Weights of a small transformer language model.
Training: a variant of Muon for these matrices, 151M tokens, 4618 steps.
Each number is 128 + 24 x the weight over its row's rms, rounded and kept within 0 to 255. Layers, rows and columns count from 0. Numbers have three digits each. The size before them is the row's rms in percent of the matrix's.

# layer 2 MLP up, 512x128, rms 0.123, rows 451-511, columns 64-127
130:134097140145123166173117155141099073062090142122151084087092134162133159136154113119164127094126168111143137139133112164170077131140141120119128109118144132142140174131128109124138169100134088
124:118113144125097127120172131163137118123117121131117102111114115101122125121138127136104129124137160156091201151108140152130134106142122134101120131121134116121168109207150168159117097136136113
104:151128139141084115162132123143125102114160120118128150107128155107179159157137108131133140105108126137116130069120126103118173136121145122093135081165124156117105081104166088138147098160175183
146:113107156147079114142136141153152109106119140110134094133146160147150094190130180137152165085121133097159136141150126159151126121123135125110110161143124092145149124094137117146122135124151112
044:099138144091131144128123143106145125132135140140104132133128131132110115111098147098097148091168157128138132161171153111131108172147173112205119138135142141141134087131126151104121145167087154
027:135096158152088116081085173081115132087094111166169157127109126124125100139123118088114128084114121163155144122128109123124156117116114139123103065141156177117113118124082111163157114129096129
109:114134135178154115123110134159122146089087123180112117098159144096127127135116173128161130161126148117091145132118151097125142130160086096118098134149140117157132065144133137119112096134123135
040:112134124127134138135141102139099086153145115127154183139135129135131112083090124105093155119107072156139147088130082126157125101143141133127128096110146117128158107132146153154112188167111151
080:122098105140132138137132092143106154093152140100124122103123119125091121121107112139125111099160111090156154110164166149141088125128128106113088098128157152156177112116123169154135088111129092
073:101127142145153145097145135156141100118141155120091156168118110108111109115135158137144143143159115095138121147081172112119174148144117106092148139169117172110154128109116131100115145133124186
086:122135182143113072151111145141139124133106132101144182117112136111110134110095150127151126116151141096151124141138123135105141120124134084176140076097140118136107134128097131077129141140167159
109:156139131161097164186151143121096169103110166136120146150146129101128084106106131152133119124161095100146152151134068127120154142097109122115143110102093092106104133129149130148164140137088134
085:067091102086112137167141150136113141135097115135151181136095126158109127090095126094127128108104110125134119089118156137134164141138206097153093138148122132135158157157135127113104109140119125
070:112112102124105140191095138124135147103098123132127154116069139148149097126126120119102110090113122114111152135156148116177154120147129147081105123119108115151137125097159111151096150166131155
097:090102136163103132103116122075121130119111088112111143137143186111131117132159127092085151113194133139122152130158109144111118140139154171121147101135135149174079139121153141064133129131162104
070:131105144092084166128136170102123119133144161150142130127112153132102114140166141147125140104106127151100113149112154153107115088125119166123107150157088152144140102147120152148113146131104098
126:135135103119156131158136091099135130151053163132135070096160103083140153122182145140112142102115124135115157129130121162136153104137121121107111150096116145088129101156160143166119126146176134
122:111088187150100107152130130123146144123108131148173160110130113100165120107149185137133140142134109130168165134177121117131141133153115156134100109091168100096106104133128137132105087111148113
065:135126096119150104119101158117154145125138127136080110123155121142119113165147118106128096144111126116115201102153095116126133092170144090122143121174149155119115111153138137162067058095146151
108:100143125151140134153081128109104131097147136115165153125093169130118101123102114132150127125109165133167137075156167098138118112164080088108125109086148144142135120129145118156126106102124162
097:146156137119117103121110074088134151129075150130094089148110160105155110129165169148122127154133154152116150160131140120113142140129135106125104143118140098131147114136112134157147151133126103
039:140123095134138138126111128140125149132122128164131080140165121151137075131139172106104138100126142154161120126134196125130102103112118123140139112129140121110184131086152114110115154177157124
121:124139095134138106124101124121172159092134141130130107126096126112127136143148110110162111155112106140116126118095101139158112135142147110150119124108106113121106149149090119114136134083139095
100:132087111119115177142108159113136123118139107165106157108123114091137187120132117104144128124100128141086172108134122145137101113139130140109103100138128140132140118139145139151105065113173154
120:159102130138139128113136155118157172128118153102146105106122150077127162153160152113106100072144120100109134109120140161118121099100129129108112140136128132156178138131142153147139132086168119
143:110147130129202130133110120125138137107148118140146155149125096137124111138103132123167097157062155102146153128142169107144112124158148119110111113110170151137131163135120133127149167134086157
120:126119146121134111143109120152198116146118137095135090141105143093141156128129117138166151089129120160063135160154178120138141134138113120124090102125079147126112131151146123119180099103141096
046:147159122158109089125126133103091126113126109144097128161087126113119138098115129073117092129147139129143158110087131173105104112136141101097160191103150150130112138102128161178105122160181140
086:162125130158169110149099081111131113144126101151119092119133112125088115146136102124128115137083170082116114174088166145123089150138122144116160176120119127170159126119142159123108137146124176
087:141137123093101108142145115131139123170106081118135162141106078130157126148139142129081158133096153086095100156179109144144142108130159169128126139143163091133116135101123096129094097165100161
109:133136131158164097099129135135106168128125125168141128140081148115145116142165159124134144105144114135118119114138168144141090111144104126125137161171114145148186062167141105086147112138148142
099:185090136146130122144121126132106127125113121148121150179128130161147124078111096146136130146159112138132183120098085132147131132153134117121100127126123109132197108129117128102120159157149124
052:147155123121131103136108138126082135154115107154129075100107127151146109159108154115139102125142109125113134139079119115130085131154140132122157112117104101115124129096129159139116119124166149
107:102104140120142113148129127117131134128152121165109143124068195070122097151204116137161134089154147129123142169130116153157168095130142114143155126128136095106164085131097151133119132145110113
106:152129140095132092160095101123143138122127154138124178193108105159144090137155119086135136123088144130143100154122102127164102125147152122110126111158131122151096157141124114147115070091141124
111:183128144154094169127125108089112130126086176159114139119092148122082110106106135162125135127141136158158126163107080122150122157144124099129138122112112145144103121134117136139163131152160123
050:090138117142166096162167138133091122137074116138175098145126155078111094113112141091119127097151104134105140111151128134117132156135114143154136098101136139127152122120117105152146154105136188
143:110139105146081137118144162123134110131117137134125137107110132091134121183175170139120135143151154117100104136166174162138129085135120121083100149119119112165150088120153153144152138135126129
099:113148145156129126137143096131113108146125160104155137148135117120112130108140128089143134095162085144106162104164108169140136113148141141104142149143069142118143127127099176173131153164163146
115:134134115145143115156120134139145125091155120124171124105140154158122107122131134155103098097113121111135140127109120101086168126141174132146105217114104150136147154121099132111105115129161160
117:163114140144114189139089109133077108150141181118121125115127126139108119123122122120126161149129114109142134115113085163107147115152082131082106147136115136162161118137145113143158102143137179
085:142154118125132155163120172140128112151095085157140181158099117138166143112117108153118127088097091140111142126114122130106113125129131156124144076158132108141129128124116093137129129139145191
107:114147132162092094126117095112122108144143100096098104121139120117184067132114192105163124113101092138128110125123078115132109096155079142079129169150144103113131184094142114139134094156131114
112:163101078123103120080093125161138069144116177126117139121163172146123080153175117103120136109130136133165167114136160149115110129128174140103149111132161147134123123127140117122119142125128121
093:117070144118069128150083154113122109128121130161114133118127136099118131133139134165123118114096060169158173103129160142148108123161139131161118128146107121145157123118146139165150137146175137
091:113132143128151094114139177118128108094157127137166158121126133120068101140126127124105123141090082129142145122122177119124128128146143079133070124172123139146148158125142109131143077162136158
048:146174142161141127118128112111104086154087152142131134101147119117138105088138140134128101134115090107132123138140135117154126123114173128119146141153104128159164114120141161127120093135140153
120:133090139116140128154112129082121114077101077081123126159142136085121123112132139136153143130126086136122129117162138162141122140165151147112137121088117142105094144095146152117170191117142102
059:106118127129117099112132140137154129114114152122101138133154110104110129143092155136160190138153130122065154124138136127120131154168092170149116108146137102089148123145174119116116054163127146
135:104082094149124125138134173142134123097145142131147097127129129096103126179127134114099138108127140150099151110111113132142148145143133115136112123131151126152154078145127138141146095113159184
112:149142101114117140115131155144115122081136120174163120124128152109134117146165147141157172084100096130138116127123102140110171120139135127137113096084102106125112096131147137089098172138108110
065:095131155132124131152081063176107106148107114090132166122158111101135123118135168126191152067144126119087119137151124120165151132118114118098079132122141147097120154104140111134132127127115155
092:088100102144127137126134085139116122145106156160144142096130112120094118164103185089139103115120126120139131110127151138140119129148118112160126131137116124142160133184109152127150103127073163
105:114158131139074114107148121131134104139106127128089125122120169115067107122130138100162137132114120155124161119144095158191122116132128104118128113162126073143147126095144151129121132111110148
095:103078139123139068169058150080096119139086107130069130113130158125119144122126117151107153110150134162131192087130143120105103108139160111167153149163130124124141123153134124143118114131092098
050:087094104204121152092151131115106106110157138157139108158112124148107100148143084099127165101104096103153157168120107170146124123154116145153129118112100138132137132152101135096093128101116138
087:153101136125155112138081116137117143121102153157112104115122172119091105069120144125142168092115141139161144156127163140135145087107128098111121131141162115117071139163135133093127146147127088
123:103115112200109120112115154135154116108138119142138154107096146129132120137096095132133139132118114179098147102144089141131122120110135094144116113120160108164139093129120131174128156116160143
093:100081128148160155148162149128120113127115138131099145178125085103125100123141135058119121136125143127123131138139124170147134095130111117116137158116138196100084117135104157098139096094142135
069:138128123093162121106153142094150073137134163129102130120137178132156121141146136093140120116132131153144139181152105101164144176169108103138131105124111139134126132119132133131122142107106124
107:096118142121160068141104128146144160116140125117163145108107128134139093089136130115133111111110138129090123142171147108143133125116185153110074148123112113141140150117089146150111122160093172
# layer 2 MLP down (transposed), 512x128, rms 0.0885, rows 451-511, columns 64-127
123:144134143150168141118078124122124177165136141127147138169177139121153111132130117113125149120129127123133101097187120064113152138147107131160148121142089163121151127156085118100118100119098134
120:141136135167110135090154117130108115133138127112132137136152155128101117090151157134124056165126132105123179152082163084082128140138120062128167091145127133147073088122112166093151147134149169
103:108138094131113125147109131127117123132130135109109158102148157105091152100110167082166162102129131154111148126107100093155139160044155105112122131111109185080139121132116125105132171140114088
146:132134162151125095155122132154156121116131145070128151149131094147136148130120096129138127129131091141076158111134125163093118157142169139108102162120143079179145066137154135107109112097132151
044:103127148134115184143114117140106100086158104152083129094144126110140139132142116133105122169088076153129097111160125133140142096092101123181144128113159145152118116100121118138125082107142146
024:127142138124130120106108145129151164126110135115095093149150155129140114187145110158127134143093095090145097129163069122106183196067154130105106125118121129100129106142116104164091142152126106
125:131077103142134122093128111155170148103111187158082129138102112142180107115118122163156112155092157125151132158114156119114117149182117144144105145103123155105107081119172118130136091075126144
042:177127139152126160119151113144133153110111123107190119209149112136121101129147108098121146114175137134141107097074153146122094151164112152150117115135134145118129133108120123094182110118146126
086:080154148139142093154143156148160144112111134119127126135116143112149135137115112133162090112145152149137110115126119135122115180121147128123091122126070134142128129132141110098087131105134153
066:097115133141128147122135119108148132143107115143162110094116117161113100121158091163114112098052119134131139116128116116125127146184109117163113163115139164155139143093110184098133145162119113
086:122134130152129156140142118145107100170117162140150164115136094126137120198094155103098113117165136166128085144106092104123095064128143144123149130155142108110161122133126123129068125138125096
111:142137079098163155147134130156084126097112198153101156143109148109153118145135146096090140096110109104129135153113141163134131085117151161108120112155114140114150146120148125131128124189157138
085:171141155160102106110135120123118162117116137151146059153111068136115122152093127119091119112161186100150145127104127149178149128140136078125132139094131120122187142151118093128147129152110120
058:142125119105116178086164113140090106123127116136123154176172142129155110107133148119103141128139136175116121144115099105103117118121133111140106165180123127112118110108152181120145137157136051
096:148162133119128134126115073076155136136105160151151133156126139153146122121134099086123123125139144102129142157128155133134101118143099102097140128152153146107131131150101144138103135201146127
072:141103159130116139132121097077118120103119146161142107133079143155122123119139138122133122135124117141048124146065127111132100161127101133147134144079117079126124141162100138164107155148107149
124:146134127147129145134136102105167157089084079141093129125127130120158160135111132130142108105148137141105090138081117071142124120130108155136116159167141125097134093103153090082153136113112169
126:152151107119127121097130150135154113119117143101122099090173122105134120109125138104087112152120147142134128096093160117121130103169135169143089089141145189115118085141106123136156104141152112
062:105146115141129134124105131144099158114107130138154110142139125137088143108128126121075111144145126138167098149117118141070106134122115151126138095145139147125169170134178148122091154165086163
109:128127131123114119142124119110117126159146172157150127140128136134158121125131151128117105144113070118091121106115079128119126111125089123155146154118166110189123126107160158144123114146113132
087:134123134125132147135136112144097125118164053170126149105141102061131125113073142120102106110143152065160114132099139119096144123185143173134110134146139141129113142068137119144079121141133145
036:098090145170095102127155100110109145140180131068130132169127120099115115145110131125163126154154093155139159118085121130142116128147158113124128111110124180134079123149096131116150106107162121
126:118132132119122109123152125132152166147119160132162106144115133111124131108143137149105100133136122147139137110142133084145091130128112131149151106066060116113139120141105163102132136158146107
093:154109099141146136175102119131101111106138135100107123144130094155129121113136173099141113116150126139095139114107147139094121128078125129102125161125099167144154156128104095127152119111165123
128:132101149139155123121121105148115125143107154088109144140148135075140156164116113104156114122132095137131107131099176131127129145103117113153089086143143176114194104122132110167127129129127163
128:105136126151074100140121136148101143118162160140100131137127057128115111136095149162102148118129132117130149093105115131150100111117149128146107154185160105124141116170124143109180099134145103
101:107092131130144136138126073143129076111138129095103139167156127102135211157136130168137091113124124133174079101123142113130106149129135121109157143177142107067179101161163153133119131163147132
044:109139153180119127113154133122142145149140116104117097154049074147116131115134169150171118156120146142135115093117073110134075126134114137125147141158140120133159164134097164124139112108084177
081:166119087129085078098124111140146153115150107137123132132114183119119094090139138133149150130114162121130157118132148153144118144106076131110112111114165069137141130123174160134137109077117176
083:156115076108107128085113104083138125169105132122111083117117142140122101127119144136126158159164178084134112115128144137130066134150109098154104113132131084123118152104139163154155095104139125
104:158112144136121080135136122159094108150090140146111127142092137157112115133134141142089125134114115116150113087130121085170093092102131146136103181140115071129150109134152076130113140177146150
099:173074113124163144149169140121146149123140064134132143168105123131091085105114126152101112071161112146117143149103139165101128128154135127092101113122132094150143136124149123127146128126113130
054:138160101098158152113150126092122193144136079174149102122135118093120137163130123081099096111153112145128116124082159126109113148165114182139129118124122125168117133172117115102107090122118112
105:150114100161127134119125096129123096148123151147112152130106119088077165162124108103135113157135104129137111150168113121143122111133143163123144115116169146110145119171077133142088164165127149
097:136110143195125167118113130091116141144102142143101110089121148087125103115101101184097132123127129167100119124154124085123129119116072101138127162135103140113117136116143116181126162148081123
101:119128102142113176112124138135121094125134117133135168100130116126098094094142131151102120082106110096121132114119147154128157147114116130091161110146140111127170145064169146112113101153140118
047:117112119110125095089150107094175115095161158143117105165141094131122174177113122168139097129131098101096085141127101148139102099162094127106129107166135122118111139188128140075102134142162156
133:122098186162169122081118111118116150147123134107124142156111156158159118171128127119126133092122153147125122097101089130163113168136102113160152099122088159092129107090082106085106140145137139
091:120123118127129134121129118130119132119134115107111141129137134170113151124094120070164115167149120132119140115141162161125121168087098143106096094117108152125114133132144167159112060145151165
125:131136138171147073166104153135125127100148078143130068108124137164116093134126119139115122152108131122102159096106185152111149127142167134098097137148094174117138082142131138088146125150140149
113:177124137126119145115088151155091132157159120104155095115096115141177131139132089123094124156127171117119122134081118150103163129111135143115096136132136153118092189107092071094138102145111149
080:180094101121174103108121121071137149142141121174101184106170150147140109142140132140104114067124147143137125136153119122138113115129103179125086113107131159122151147136144134120122136121119078
112:180142125076098126128158136123077107155133131149122161163141116128142126122119156124086134112147155148122112134169152120087109112117094128149091170112112151139096153118164173086168135171114119
111:106125091162135176121063100119089109106136119075153148144104133138109064100135134132139146142130129146142208136172156133121110089125125147144141104139130139143129123125126116170151137106125122
087:101102094141084149110097141124123165122133178129106141103144141146153185103136107131174152132131077127165165105136129135167099156117140175141109115099122153126131104088127127082093109149195112
078:131079143176098139109123098173105110117125110121125123105179104129122128140086171158091083162138115124164110131150129113142147079169149132101108123120089124119173135137134173122172153109089074
045:123097131157109091109139133128139136122118122087114083124091133119121137093132076164084087141116136146130140135088159088134128147131134164167151150142141163118189136130142159108078149115131096
115:133093106148141115166095104143187167114105103117120146156166079137133133110127145147123152112103133157118127132110161082185100126149121124128138136130129101118079097191112093166116101127121085
066:132109116149112150148142100106147113095136156134132125139124141147157164142134088168076102130107117167133127121129151091124155094118132150140114106130136175163135169126130118103140140116111118
125:116099137167154127072145141140131126121125123107168131100127128146148089152101126117122107115144142116142102127103105097128160128073156143119092132132136086124102175143111099125129130139093108
127:114129155134136115123142120160138096127106125120113148128122133131148099100121146108130135129146163085132109134102142108125174134096158154111064148070144120148129125124136112147124144135141089
049:060118096126107126149122093087154150117156128136187124158132133120158128140166176166102096101121086158153133156124156109126080072107128140097138133149121168127100126112124129151145124093138130
084:077128133110091184180139075115146119112128118160153161117128122120126084138101118124119134133126114078157112131115121144105103142120142147129113154158093116167112146152149159124159146145089093
105:110112097123131130076128107123131115115150132176113143109140136136093122125124104171134132136102121107063092122159153111137133114160141179132091130127120082111084122102150108096149142156087188
099:127112160150142103117141126161121151099103119175116110131160126118106100112118149136088116147119132133114095146149130115127122128133136133134180134121160129121178118127134151113115159139164167
053:148142114128117161090123084119134151143118078132158132146122081093132133134138152120137113123154082117123141121123134129124111127156111117140114120138184072134144108091149116111156152147146132
072:133113099088109155114117143075138158107138096141165116131158127116108147134082114108091083153132101152112153148120104100100126129090102134103102118142102132145183150150131122194142137141111126
132:092109100125103140119149149121117126173116160112149177084166090139146150148141153143128120094140138131112152116116153136146156070075134128112071140084128096140136150093138141110104146135160154
093:152109142157147108121134136102161078118130118173149143121193097123154121103151090121146129163135115119117154114138140095141167078104114161148144129119105138106128127114100133165125087137116118
054:145153127148131105188130131133128166139163098184127141141139110132089134108131129110100121145142076085164125124130145089127098159124090088117170113094108159126121090142112124165129155179117132
109:188103135116089145137116126143100137121173135116097120157105153149170139087138167096129097129124084105105124096135141130123143135127116146147078115111124153101129113146131155166105138164155108